{
  "d_model": 128,
  "d_mlp": 512,
  "activation": "gelu",
  "positions": "rope",
  "init": "uniform",
  "lr": 0.00483,
  "beta2": 0.98,
  "schedule": "wsd",
  "decay_shape": "linear",
  "seq_len": 256,
  "doc_mask": false,
  "dataset": "wikipedia_en"
}
Each number is 128 + 24 x the weight over the matrix's rms, rounded and kept within 0 to 255. Layers, rows and columns count from 0. Numbers have three digits each.

# k: layer 5 attention key, 32x128, rms 0.109, rows 9-29, columns 0-127
# q: layer 5 attention query, 128x128, rms 0.113, rows 10-30,42-62,74-94,106-126, columns 0-127
k9:107135081136116135152133128108124135134124134118119104123124109113130101100139103111115120158105151120163122103134153117116147157111098119113120131142113193122131104133142158100150117150143093151114143146111133155082156152137141098123143116133116145109153139146107161154099166112136127088112131142094116110121107164110113155106120084100143157099129141121127089112108115141127125126128
q10:092148111137129127127153128135132138138111119139137126133133122124115129119134130121099105122130165127121147133119116103136136137135128136161116110114152115128096123126117111138130138125100138154118152110131152109140153119124133141128152115122121148152120087131146119120131155125106129159121128127127133150139112162125140126164132118106115108124144129145139142149136112151147130127127
q42:153158067139125109117106130114150166063131142132152076158109138115086145146084151130110114121125147128136155137158118098118190091145138114102135104130128115120090116148102142099142124124087083138119074046115121122170149118144103118133118133086119109134109145106118120119153141118145164110107110126113136140117145162181170151147125149121177150113161140130112187152122134152085154109088
q74:154132092122148146154127104089164186082155102117101063190175135155026171171070144157085098126115133150111154141128147109153200128138116123125136088096130114109135132141087122094134107093061087156091117044119154131167190126136129152139097177137104095101124148107101109124148110149135174101107095091086141146138100102177170158158103134142189159142129163158183191139149181164107146102107
q106:121112144135159129101099108119117140122118122140161126152159146134104094169097131164142079140148128109117109084113150119164149098185139147163153117139112144141112101165120121122141139176084120146123110121153150111126159129123130154107130106107102137118129119096119110105132130137096163101088105138138128158137120131144160115167132094168150162102118121110155169143115135144075114100144
k10:103155110134140158140141123176111172191098142125132102121105177119067157143143124121055108107075108166090138134130082076165168081140165120118120117133113134177111110158103102121174153124097141098136177133173137155159174148156158128163145138127113123109167126155148120054175107093126102135132082169105067139113092099103170127108128177119149087101148179168116150109203132112118104049107
q11:153155108138147126150134106124128164105097159175153087119122138142088124161100135094121107141116124090149155140143120154142118155129119183130079124140147119135123148138112147109132121070130140167159124121110113133142136119119114155083171098139103141128154110130145115138110123160155118080127093154136130136096162151141127171144111114152140129146159120122150121128105119138117112141081
q43:133131096126137091143120132102162159103156126146142089163104129100131121133116117108117085114108152103130146156148152133147140148148138122120163104119168097145103143143156119109117099115086125127114147115097138127110130131114116136152090163127103106108130101118075129129178160127096146121131148113132125108149136148151155158104135187129170135096141130155153184128108144178098120089144
q75:165149078135125088118140104103141162120149116127072079163161168137059121122085122145145091139125164119129161139115125148161110126130134129124123093106162139131098137143112119119119082103084099139134129102151158099182153142092153149145122182122075096096137121152126101142148135141150150100138117092133152161134136089166119177122113157151190130106155143124158174111152157159132099100125
q107:102126130101142130144157087175109165148149107120115130122135181118106187110112159143104121083136140141130162135163134094143157119149132149173169121121107091142122116120129124132153159162132103151170118140158121130131152131104153089153155090095111120124131125116152109130119154086100099124121103132131099087141113157106105108115143110158126167110113183119147141100127136129133092154158
k11:146083117101116121111090134101142127100158139181135102100117087131147118103091157124182132171168132125123119123102116156119097135179122168120143120153133140142194107117128113151090084137120142139145136091110159150120062153094103121134120127135148114163098096111128131165108123134148134101129123130136136149120163106111123141147115099136127119160117118134095149141107126118143158168112
q12:140137115132126136103120123165126123116155123135124117149143129082108135144153182154116121111140155124123119109165143113150128109112118081140140112112124132121140123104124142137108146204114146101118119164132110163128119124112126146114125125130080099078132078120148178150100135079122138116145182114145131103120145148124134110151138141112107157104077152145153088147113112131122175176198
q44:134097135174143130105117132160121142190112175124125144107091118140130125147098160120086109129105105102127155119147129103147149112129140104125100149143158140165085136130107118172098148130090161142085087086117117109153120151111156157055122129166095144156186119174165113132143117175084106115187131107111106141109100094128126169125108149103105112146119156071124120164120116119110118151109
q76:100057131180128105123096106157147167108112152148131159083103140128134158136192130120127119117124118129136131110131142181129132096102128108132117134149144083135085147124118134121132134182128107147144140138133102114150127127107159171126168109154117144124185133129132143104124120169131094154123120113141146144170137137161116140164164099171086158161138122072116128153141099140139067132154
q108:072138135187093140123145145143115122124139161112128137091126127161150130156141120092139129158088108088119109111138150133113095133117126120094136103105116126106123087124104106136119126140089173114105166082149162134153147103131175149116107139141156087138130157115134148117134140165124123141148146097166079158144141127108146107151130099144084111125141114123126126172122115112142135171138
k12:156153140189169099099107130139131149147161133115120128122098169145137165136107118137114109126165119121110089084147113129134116126099128145098141153129129094162075092190061190145143157111136132139098116129114123074140122111059133133111130130151124158131142126156138058124128117104118163162081123143139148157122134083162105102134118123153076180126134101148114196096122151129133113091162
q13:132083109124130142082118126120135139171125155148130121145142152137089164148126111116112101139150152132130135122134130153130122132165136106075124118130159126120131106143093114131114108129098164144126125099166156125118120114149149137128126142168151140097139148127138099141131125110133076113126146127098131122159146102108109131100134137148117121127165098126108160123147145120125132103137
q45:114122135147121124180165135123133139126105103093151198141151141142126134128103156104118146114127089170107099133161118114103136164145136104103124195111190118123118140130167050110104120108132078119212112121115106160099078126155114131104188083083114149129105115124101113101125121095119059137160136107139102068130123136126160139102163161145148151136082132100162135120181114081111147088143
q77:160146086118142164129145088109169152139068174089135131112159092137105186092100140093092121089165128185110094177176125091070167110160138078101170139147142109139158139091120099114103121117089154163126161124086080163116122067079161093125107154126124110144085143144115099155090119129169147162111136129129125096126084088124144150125111143146118136130143164127117119143149153113153159135111
q109:160143145115144099140143122108108132166134143082113121148085131155145143118130173120099110100116131175159102148121128107090131100178166068100127187101133119156087081104117147114168107136096140100149082132156123174122133155122115156174152114156086119150129115092132119126120133092161129170142139087139133123126136092141099131091129090136121107098130168099136153110143191102115154137064
k13:123096129131156157160148085116152094131114099169110147148195134117131114152169127105159141110182090158157142170143090160115131133166107136108124174106111111110117103147101100091104127095110140143135120158124137097139093079146185062130129112114142149083131129124146133152101130152116141136135128140150135139165066151105120115129113141118108166108127110116135082142136116105144129158104
q14:136101114177097130120129137173138148164109145093132059131116126141114140163138110152148115155131103127137142150120135102129123131108193115136146162085133110141098125102087109149156132113161158142116089129127084130112101116102141150119123126135120103089152097101139115148172113080136095129133157123114133126097139107149110145134123124156114115155131156088155152133123128126159161129128
q46:105149120172104151154153123095145128119122101145151145164141138122072117121156126108124114111163133120170103128138101143091145112150076086199136149126179114151138141174086142081143130155140113100081104132134072166142083138178107108140125127135085168166099139128190128105123117114102143099132161117136122149214073109117128113086068122118121176133113150129105108145133169114095099113121
q78:087127086113123141132047096170119182111097111149140184117120100168121141110147128112118138143127155105112160113121116117105107102146144113132127102137136144144125188159094118130137097156111158131123103129142117107130151110101087150093086165133089143108154177125111111077132155129122139146127141072102130149153113113153182175179089182104126122163106117105133112175173171180086054117112
q110:107134090108115175134093107107099160116166118156162142131151159109083150116135134089151137154120106124158050137163086098135102128121125118110110164111127088166128118132117167122128109118092128122113178129128130115114112133115111127091140106110113155143088132132120136148090110111120122142116111140167104105156180139139140145150161138121127172109154112129157128105107131108129126180108
k14:161133191155140101120133120128132117149140133070155065100102144102124152102130092124102128157142109144125114143162118110128125128162144138111155090112083111164131155114115127145147126148132161133134127142164121093135118113072134108125097116119164075090158126099141095131175139134135085118140116107110134154119123163106105157118145107134081127132123151117082158104091142146126081168142
q15:116137090105145138153128163102129144100103085087080082155175147132096151121133132116084140119107110132124096147115112082104138125115137146122119107152088150145156124134138129132116149135177155129102136150141166145130122114158093114089107120134155128105137124119134132151106115154117118143075140162098146129139150160148136139165135092100159124149136079149123142121122112126105177113111
q47:128127137144164073121108195111144091136101139081133170102096157136106116132104113117170137119114149071134133145129098095130136097142152139084100111140169125159143094167150116121107116156138102154131112082113122116157096145171133115088123170123161133136105143153144132104148127140125131113124171091124154136141136139095144139113121091124144106148117145168156170092091086159110134157121
q79:166177117139142095124159138094125122117132090131100103168148161133033140121108143123129134183163167116155158135131094088127165121150155155133095153132153178160098107117116082101143132177134147158091104134186166118144107126125170095078095148130095080118131134125146063157158125110159153138103101123096153152125135090153141148139106071141128096197103127125143135159059123118085115111025
q111:176123116111135113091124152155108077172102161081076118167112117137150162127134168149091170083123147163124133126134133121114151103173105083102112126127166152130104124126103145142106155133107110121123136111117126130109131137110126113148120151132128070117146128131163137136094170135132110123137136135077158117133106121146126107136118107123103104138098119137079154146156160127144126104114
k15:101163071117103092139099149121085167090127094136139087110174125093110065128052142153121142137123102150174153161144138141111157143126093119181148110111158120151122110119159130097148107150156133124145103147130118169157132148107080130149146092100139082110051084125130138166140112155126127112089145120119136124187114150122138091086158121100118144127164112166168117143090111145123142115154
q16:115164099087134154096123115126120173120112128128125089100080135151121126093147120089107150167111150155138143151133101161114130109106140077106122080115142144113140137135120145123126141120135170134114152118112118140123107087138118166088143109159100131154100120150162124121099085144109094123106104149115117116148117102118123130140163170119117111136147087150086136166157146129162133150133
q48:138114120114113175124133114119096131108181137126135101106162112128128142129125166089084174131130200144127136167143136137121148137139146102121110112093159137128151119166108116126132116086086164137085112072163180102153196153067155147111091132104130119133107142138130093109104109100158143163136107096146110170133125111141110129113080154119124137119147115150110126148124164183165129153140
q80:125171107133194155110136164148147126086121127133102097187154162123149198154135098113083116111123155119100116159120146112115140068102087095156146131079121130126152137061077164105132178151116143095136143160150116118132147144130132125170087116117103112125069145135132155138103169116169155150103105125089126125151145154081108103155091153110094145114079169174160130121106145142147129134147
q112:112124164123154105109132120182149159147147120111110127120096129135140162123114145132106154156130124121123114086151145096112121108147112127144098144085132138133102121127102150124099107113118157126117122113139129103151144103135129089144097107114197091130141168145180175120147147116102105159161158096128129116102136105117132138116150153117072130141078164105120084157131155107122114174113
k16:152134123064075174112115151133136149112105137099170104131084137159091138115134129072133106125110081140139130197152100152142159165070090127128055132136137119153121127096123123094157124125072093156126190102179105128114146118138147182150154111140133167164148093098118150101126107161151114141127116175126086102093102139188129150127117139126115139122198147176103163152136149119093088119110
q17:125159127102113073130121130130098141128138105143168132166142121108097132148115110117109111153145167134133131122168140130153171136096142155114101121110109148135122142134150131136113115142163148159116129110148140128116136134141166141113110147182136115110106135118133110114147115126120125116142156118125128130115131118129133122141136120138157111109096155150170125096131142145115128139106
q49:143149103122120119146101104101127115131112124128165100086125117150127166114114131099114149102137123126160114144121145142167152087155084072122110162163150147128082104147148130101143117164123132146131129121115126099135130120149166128144127102150107121169153132093151105091116104118129129125172168158130143117151183120134142105119071108154111077143143101101101193127124078128115159169114
q81:087104129118148147139109102121086118089133115119091120127170145118104163126119115139168134094142109133116138165128115100113160106157145126099104129174111114118136165138157124132124102184117093104134109124140149110183166139159093141150112117122085146168152075102129108111148115115123138129153183156114104169113141119145119090108138135134180142129139114113104091112143147147120138110079
q113:162140128112106108106113122097162125142106107103138114109068134153138123090140136153175109095152161101095121137136104113114134144126095117142096086104141206128118135119136132132097139152132090125137106128117132153135142154134118096118126134147106093166128085155140129093162160152152111113153130166107136110126103098175090154150098128154109110096080127158099141120103158164113167108145
k17:088198120134142119116147133112102124127096096132107130120161110101124152108150141150098127162138126136135128093172119110131118141129105139104119137138098099094107102136091096146159088117117146100103135104126118128140143124135145147118182123109098138153097152125121142125123145115102177123095149107136165129099151164098160116092153111101127099160140088115138134136136084111112112148118
q18:131108135160141099172158130114144150131121196155127135088086101125117124133123138073098112158143118132152123152117110169118183105138125145142099116123100089132131162144125086140163094105145125100126122159103109138132107095142158161109151126126105148146180135163147104088139143139125112122144072153116151135112152090128122132160081090157135144126116151114106128118155104096105104117115
q50:109128114130155102119144117104140167139107158086122122134104105137101173149122149086139090129104089138126122125120120151122117165124147141128135129124124139116152092129118123105120137088088113139188151108101129145113106143130150158109129089142110115119179130099107185111139175139132076115162138113111120083126128105114141092133112054125155124149124098151116166085115131129153114158145
q82:123075178120150119142105115127107174138108159112116109139111150112123170153164181146110109097113168150153121103093089105126129138122152093184163105156124151121070064115163139138147188150097126149130131174151127073109136140111149149125134131107145138125180146144134136125122148086093116151175100141077136090156150125108123145144105102148145132123145126132139128153128140089111108147130
q114:131095123106131123123137111101132187129136113118141084124148114147124097090158092100073122118145115166161106147142118136146145100105178118141162145097124093136154133089126130093121081076158173087121130120159130145116152129167146160155110145114096152113149149151125123136125131146132142173136151124168157144124123136103125157090126094136126113140136130079142062112123141084142098169079
k18:131090141161122103114116072160134133113110116145127131143119154107128060175119145129131109124146136107134121113162081142136122149149122119136117149104158153093119165127131089117190130090089149158126139116105109125101107173111108088117163121154114161099174138104107097141166117110119127093147153134185096147175109154169114096099131146174104117073124135105143102101120120149100105137108
q19:131106119139151112113145133103087116110132106138122145143158134131125125101109155106127103117127131132126102081098134130140143127127170153126159110146124149107114123134083123111118125179077168093140094096144180071160164122156126103161100134102146125148120113157146110135173166118120147154154116122129187126145107123145103158129110164115150167150133099144171148168146148129119079094135
q51:111097113106155180060145134119145117134147116105108147130097142155151146112103152103147115137135127153179172115158151105110108062106101140123150160149094152153148081150140120136112108111105150081092072087168155116154188099109156137108093122149086088147129160105084133092180137110155141180063111147116153158117114124089111177066132134164182111144150113149112094161065147122138125127123
q83:138116156123159098157159137127126108156116102157126090113180115104107169168146132118142117078157114147150110136089121077127168080129108110096110146158162138123090111108116125138123129136161129125132103139151077109113146100109150113134110139142085107141133097117118136096095145094103120120143140125135108167140139116137099124090137129129174123107159112158113170169116143136116169138144
q115:092148140121152095137126134113102119150175144108096108123115144133124129126145114126130159124096135154154152132135113127132125098152145124125135190114120115131136081120160120093123124126163159112113097119132127128111143117130142133151151080142123124139145160116124155147113132124110097143086108127108154123102144100123122143123146126094137157128128144123133141132104124089133118166112
k19:152144151143077102131118148102120135134129099145156150147166132129116117106148128122144127100137096106135107154124091132150112152111111148115118104157106157138124116147109193134085106128114095154096154138118119088131129133177140134143103162135145142132127092155142115130154114136132168124164153108125177149144099161153120186155132109137149107108129114155116107168139115173137126173146
q20:124125109107129104154140124122112150129137113128115128110138120133152173129142166113128176117147104160109141138137126107093090139157069117118131084144125138150137110134123142151116125125121128140111120086135141108148157113124142144104143131119119115136092122173124146140109132137095149131085152162147158122144139101110117162159077167112127124076129136137121135119136114184136153144152
q52:219133084085140115146110102144097130128141131124105104111153106154119094118150115133100136132108087115110114073139138110157111122124093132164141131134113112144091148085090157131169145110104095151092087154172141145127184085108097106145095149113143151143156094170154077131145123172112174162164136120094122102091077124155120142091081201146130183106116102090124152174119178138114102135138
q84:214103088098105082112162135076063156109185108122139052134136084175072081096181147102120128182102101099116112110140128105146102147124145150109139134079096179065115138116098086117148104077116118196112087149104149142103224072161152123123135162114142075140133106142133091149187111149101097128156132142113107133148131095114122194136157179139193121113149162129167151162126164152122173128131
q116:143127127155121095137149123129119105114157119148122119142119118135152135120210114124100119126106082112144117114115135079148135115131126116128146137129129126099103167128102122104123169165120098116099141134115146121124142102104118125117092114110108093159146121112097128139127134134117103151096132131152128142143120115153127129124149178141136154116139105097127137136111126101116156128111
k20:151075156108114159096134170134072136108155113122112148066160118158116156169122146129152176138086135136107087112186157117121139113128132116126125118148091125125079116091112120126097104120173097155125142138149122117167102122109110157124121141116075165128101105165089078132145119166124127173132092138091145118099154118142096208132129140157194151155079112126113129155103121148143119092174
q21:165106108107119149145119123160127179121131118138117114128147104124142121168118157176133128122108080137167100139148063151147138147117142155128158136137098115123122100109108111170142123107098141114142155177133124118129143090077167122109136094127119145134126118156122138152128122133081142111112119134134133097141128122161119155102144134144098147112125147087139092110137137125149128097098
q53:133138130085125136111124151129074135172125091114125147118125088142109183117135162154112142156128106137105108134122134107116118157121135095144116098136134143140134127129107126109143129173136117111146115133130208151102141120132121131136097082144105147084069100122123103118124136145117111152121139085154171144144137163128083131119151145148153130107155114092114127136139131139091104133195
q85:166113186158122137082114154166131145124093093087122101136147146141104188161068136172097134130172084153124101126116113138104150130085143124104122136128184090126122126109095136078129124115118134099086124102110191139129142097148119129120077164126119097104102118172133180144117084123153169145138141105190114168092150169168115119108139090176145106154165099100118104179089127114157120112086
q117:109116124111143116118106134140144135074126086124145154106150133137079184113172112139133086163135164128087070114114116120140145132117137139135125109132138134093123142111125096119110135162102183116156143130143157101135144124130103132120081143116084112132132165170128146133127136164137142092108124114190143121166158139116145138156124163109133121115147100148140145154138142134123093089164
k21:154166172109156175133165153157099115126075130157095097137111119124124132138146134139123132106151143154089098125162134112142153124153137107134128088154127172128130090108103144108163119092116092117137102118116128120160121157160128108130098150153105076093137110110140139128117118133123154137135082111165087141147167064142116144126130149103127088074151145182102162121109105129147151141103
q22:109136115149137066125146148171117116110114144124134132120151163139111146141162106174135129128097125093104117129137128131125137124123152138132156153083124116082125143146139124108100151112124109045135106067119119120138158139170115150158148119126110103106133137135126161113156161131110134106148143112115139108147194137115088097130168111124127081150174088176119149116162156110120149134127
q54:107184122120196087152128159150123125107116139138177111139128177121166144103090160092114134160121092111136071116171132114094149136101113092133130179137109119147134119120119139117134144146116138131122102124140125120130121107114082117094092114086127133164144111088110127150139147136085135142107116149123164093126178161150153126101139180132113094137141134103094103131123140176087179130101
q86:098175112105125081094115181114100108082121076105141142131173135166167116114088120187148165171144106077101141148136126135107146075098165135138123133169097176085163105180163141120157165104142113117150083065179141125160145125166108115150111119127150139122120104124112124110179148158097184104114131124166144139080180117100136084142117105139131064151102133153157143126159105113104173131133
q118:091134130146128131132117113135139128124178145108104109118154097126124139175115145115110128140138131150139160140135134128124130127138154121103102139093143116130161102143148121172109109128142143107121098125138145119126122138106156168135149130137143144100140175109123136133101104099131110138114133116181152148160177102113122143104131152101106140166131113104139098159135096098133163137088
k22:106136037096131059152115153166123088117104109175121110128132164095113099096101148123147136112122202120151150136133150142138095097127131123156130079160131130087099135131123151132106158141166105155168145125136142100130122124184110128121119111118139118098118119146130112179140125152119158117121088184109107135118116157119144083135112103157146144180163139161117104143142101137123129122166
q23:108091119135115197162136136148109114154092142099125100135120107127139143130109106083117142143159143145123123097099141151101138151149099123124095104187067132168190105121087116134121092131152149170130137145119149154127144113139144140120128116125112160137106129134137102151111122124139160126102114134095117112132147076122109105119138124112116101140100161143121128115146156126137157098122
q55:136126094112096115130151152169124107090120188103130124130131099124189154099047092111102167129130092093098182123112148158149113095095134108092147128118130168124114109132160158136113130102191097106159111089112122164114140128128172136134124109120149117139111130135104169099119151173140126117134130140161136118125120148168175099147125131154135136170130115153144147102101111117141142158134
q87:110167076128085153119137115147116120114143140173163147108124133115174112127091124139124100132128120090106172111139153156104139092119118107097117116136068086110173123145151150127107131125131131155133094155108105121113102141121109115108108123126176148134131106095083132100158113177186106110147138104164116179132110116146130156141151143107144148145125137149164140136149106182114134122082
q119:159147171119111124088110151129156135116121148098103135093161138112126109134131138125107120141162105108097179111155129135140130125108117111109111132134141113097141140168145063123112154103119187155099142142153124152109116069119130131090135128168155104132113175185123089091111105183111140127157148129141139123131101163144138158122126114135106135156122141091169143158119104138127130120143
k23:089118147103147091119114133188117121181124093118116131138131085128167171145147114160114148136072131093126118096110116145110040148091109101131152096143128079150140155132116124146162133138137123152166145154119136147094175138148106166125144139122146136129118126103129146112162117132102110129122138139122099144167135184105123089182119143126135129126090117146193137128111147145125138122185
q24:114137133129112140089125096114112135147111111140118111144112143127123119125147141119124133129108105146142121130096149094168116106094130153189128122116132119167144133139124145094128130124125143088162167146151121102140150110127093126142104115131160081109147149101111179147126121123134105163147166118159087102120158138107111099105111123096168110144136122136078118112104112106144094131170
q56:126123122107132108110120097154130148142098107068147123140096158139153170090120110141083140092132163174104103118125146162143161121063094072119111122129120090136136128100137184103127080145096154105105161136118100103064162094117117182136115183141127118100134081144115141107162131160155093143140186149173158139143165139138164109144157083104162154133143131129144156061116118151154103108141
q88:127149107120161143142198071191143172165125152126174098107104106146126102126110142136097126159159151116116165148069141143127159106127082101167144090093114103170123154132101176137140140177114144119116132122147132118112099085154123108142168163147165073135119130125134094108113107159215130157151128103128145132144094083092143134139109126097115065128112177086146158108099150089136139156155
q120:136166140110132138125092120129125130133077096145141120136141154119128129135131126138093113136136112139122116151089111100129141116128149143126113144125121129151149112157094132165140149176107149140073117113153160138127117127129129146121140137124135162135140158109115151094152119135111160122101128140147133132129120172107156130128109117127127087167112123141115125109144131118097121126141
k24:117097122135135160117146145140129136114137173149091168097114136123131151166180148112133147121118114162145115136129119145098129113147116122168131134126151155178090171142122132142120116109111133131121128125151091124154117131123114114122127117154171128160167170140133141145105101072128091133167136083106070170127108096148146096155168117080081120158151117113120155154128174136155092147118
q25:084112122134106139142101109111136106173108119104135147094102121160162134137102111126116114161096107087148149125110137146103106125155135141135141124165135113136168151147155139106117130138155120120095146134102145108089125115129135125184117109142122184154133097130109099130148123146130133165107128128144129144200069109146140143115108112137128105140125119113113146119138176097115118156164
q57:076154135145087117127119150120075084139133098124154162131149173159133102120123136156153162181107121111134185125133131130084115145104131159094124166088106132141124127137118122129141129151141146122102110089158216122144114133149179116120142120112104153178090150201145078146124091135154102123135114170144101175108146102104120151134103162169158130182102126132153076115150143096135155182125
q89:105079127140090102162149131141118091168123161138157123088093132195149083134148065090141132118106141133153089116151161077143136118113114112145149168114157186102102126103171119083104133048168159147113124098143149127089104138121159107128099119165154088139163166132150084164150125147185100189144169123149201124089112086105085126079154104175158107145112144135152110135095103111113148135143
q121:129109114136106151160125125100130116150074123126144148134124125140131088141138119100125123138126119120110111138120108113135122140129115167109118144146096136131145160152096113139114125126148122153100130132133169124137102129155157134150158150111133148176121124143162121126127126161113118125139161162106113142120127121172099114160104099124142112131126102109100117163152138161135160153117
k25:169080105136126109114141163136189174099158166131135169117135119156152155113134153122104126112121128116089115131195149196124146128132098091173117136161129137124116164115158105126080076137098116095126084118121128169120154111125126166116109129118173129113163113114195116134121114153135180107114118122147125123175155122141117172118114116105158114138100141110126114154102143152125122091113
q26:113136123145092138063106170139117145136129158122137143144104138099123161160087086197140131071125124098130139107137127104149106143088112169143118156136156118142127132107155123113111105092132124127166101148127103119137139151109164106133140111123096086097152164092111149141138121110113115128135129133137123126156116125117140096155133176145158120105123107092145123148121131144108172152155
q58:116120081134121075154083111098146148136133107138131095136136089126112112114105111170167120155143153131130129124153114091128142102105156094156126142134171120144126130133117143104119090138111150081116125103130126094116112170142109134164151128116098101113127137162117159178142137135098108140180114129163129144172147133164139171127118162139152165152143161131126168116148167159096143131102
q90:184131162115152110158148149071097111112101025130109137114169127135102083106063142182173123110160117166114149096101156110150140101153166104166133131142074106153114105175081080093142122137166122152123084085113147199149143155163144122157143113142094118169106140096102161129215132132126133082115126115132165099188116101137146160090138077145150119153162174139188176118138162133089184126123
q122:096116132150115095123122155144124180130081121108133162145125146158144121162115120118108112118113147124116109139076152149128116131109131100131131135117125102127113150113137084106141122087104179117133137163129109107125104137107131134151120104135133153138104149100115151141108125117144087147135142121096113100147151166136115114158168125111101165130118092089142177130130122077154141128121
k26:135106061122123109136141111103123090122084163111123121166162106095122159120090121113117102103102177132130155068165118105121142173169144174093145083156165203139108160111175121145125104164184118152149100082111137125125115147139145081104145200130123108128083095112147131154118124116101095088124143121133174121122119147136121096119095117145142146137150132177107130144114104199155121095107
q27:096116138135143133125127085108129151119153087128148086116138082122108171129141124133149109075146115154129133152098100133107179152090142135128121121119094134121138158136140129100108121149101073120158136081103117131161130134128148126096144125108109145124104111116117151131124134132131118155106149130135108155132156126133119084118105106128126165148139132138119087108138152121135126103088
q59:101149137130167144173151137095110135119105138104155108142159140080110134139159088113140116137158138150152099169108087110097174108065142090142155125125123134160143097101127070128115123156122121108128115128143135104149106116132096125146133125113109116118107123169145143117156156132139141178127108165124136104112145158158148120100131154129149084106135138157163172080101159107153129142153
q91:132121108165128145127194127113149130167161133133128131163125157112078124149123151166120065173097144113155140125159154150171104118099103136065124171052167111120119147122075137124148150058088106114122141110116140147108133121120120134117146156092099135109109170122141113100146115133153164157174128140119151094108116126170085154094175135113130142107135144099128171134112087134123115134155
q123:126127142144091152142108123106130130143119124129143096129146099111092133159132118130113152120129140135144113149120143117118146140144134133108168160079121120139129063120124101127130134141161128139134152106162144129123117115123150099111119107118133110134159167147123104105152126103123127171151117148143158106150106141116147103104130144143088172145133155142119112167177127098136150135149
k27:108136101095167115148125120124153119137107122131116133116112134133157079115131130142144112109135116144131147111126162148134127144165098156176105112099152121118112082127144163125087118148153165173136152149156099167138133142093102177099128130129123134112170100100118131136141126101103097092151114115126140126147093106160098179108137108117189149145138154097138135116141109120095141131099
q28:132143170167139130131144094144159152147141111131121142106141113145103118156134149159099102131128114160113107083106123148138113136117162107129149110151105143114113133120134107120146114135141135150131123126125124124121096131094180122121162141143137121124116116174170121145117163135113138131132100108157105129118123139138104126150158130137094186122142132130125084111147141110138105128119
q60:155120102124192127119126106152114175189141101116137086093121132116152138122127133094120135136170140085174105093143126131130132112146093153137175064211168154128138172132111171161088113124102134079098098205122092108076194066124098116136138173142156133113126160153115102159100145103088144119158122136157228132133127124113150159116119155140076130099114137055091102147106160135109079141122
q92:156128109099155177166107119119154108136157103093090120088118101134119122094115121136122202098093088088118138087137177152139145118180148150136157122136081145159126133181117154150119093147131126105106148100176117136119125128139148170131141075093163137133116160167128086157123134122104155121112097141153178109114101116122162171148121112083088154093181143100133113123131138129113155160129
q124:124125118119136167120126137120162126153136137098126126109118094156108134141124134148121143142165100169119137103134129153093124107126145123119118138160128140122140129160119117138141125095110137104117076156111091133106122108157129152150158136158139114140136140127076087140115103130126166135121117123125150104171133092127156163096119105125105112173149170119127125130102151098139130137095
k28:154100122155182133087083102141132131149155123134111125112177175142092140123160127141116095172130129122100121136131157095169151164136159151126123140143134124138166145096142093119155120162112125137109059100139160111132175142115120106144137147118156151107090079158152118150122127129126130141167068144124118130072095123171113146161146095126095138101142100066107092127118105139117079108170
q29:104150085132134217127084117134133144134141137147122126110131086114123153124128130132136117155122097088144151117155093150116111169128124138135108148197107130132098069101143121150123097178110136113108119115093134137152094175138099128110139136157133165146107146134098126132115137135134187098159140105136138127159106141114137135166106138104083139159133134100092119143102104135110122132118
q61:146078104141079145119126125119151110118094133131114160082117139141122063103145161134135106170137080135131146091122142109170134160156134139099124166144185148141105137099120124149149113118126171131165105142141099080146128142105176111119139162125110084161118116155124143140123118124127147155153110108148170112109122116121082134113135102106140127095153129138124135132122109090139121085170
q93:140130069092138112055177154137074127107171145133159106126119137141163106071138163121126128131140127122158122125118147161138147180140153142119143127128142167101120165128097191120172124125103150119139122137139136086145162137128130117182130201121136082113126102159133158168136125160171150160144157103162117153132133145079052132099137185114142085096174129146117144129114144143146127066120
q125:153166111132113158102097145123082152164133106137157117130124103182140088118129124126138114082139096145092121144099080151136130154151161138120130143123145149150153148108112143128162088147105109142151154190128086140136153130126118136156150139106143141112126138129113185130123144088140121134129198145113148153114147114156098103100089130087153137135145114127089160081154126107159118098133
k29:131139157118119120168171123125136116131136121095106112110067098138091111157093142100154135127153144174119150164135148139132097148141081125148135110129152131109152142110100139149127128166114135104101092125150155118148097172161138103130092139159116118122122070131100140128139122103189170147135162102109131150107089112115075144144132126128094127120141086129093097140103150144131113156155
q30:152135126126104169102107149105102113168122160112123096133152121111095134128173141119100123141155103155127066155096150120124144133121138157109138122089124170115137136131097131111104120112112146137130119126152130150149159120140119129181090127105153104141120162167125118144135100130114135168152184144096122140137094100132120133092114074098133101135101134182111122136139149147134166078103
q62:178138143089100153122136125121107071147122074144093155103069118140100041119155176104135138130138138141119110138075146108149137125133181121178141117137123158109121187125095158150165112168131127134124071115117162095132157100110144148130131148099151134170119136145149128086154145128099155199159121160121146092123078121144128185083129111115122151118136137105110110130135153146129091048139
q94:091149158133093153125109116100106130160130120115112195114121115106105169174125200182157089119116082164120141153141097107132156130118154147153142191145140142089141123114153095136129162146117164130135126136137110118119082132067136085111090093149162163162183104142112102128097103183157119113136049172143143116074106066152118084151088110132109137111082136096128121133111170105099121165153
q126:155140142112145135172153133150129128160127108172147138124118160127127111135124088152117115105120153121129109121127119108113110136138101134111105106166137126125109170145097129141146133127142096152127101125143115136142108128134139098117143197116145145145155105124156123136155179120071139120101097142110106125127129138130117124120104128149099139140138120106083141101137121119111161104140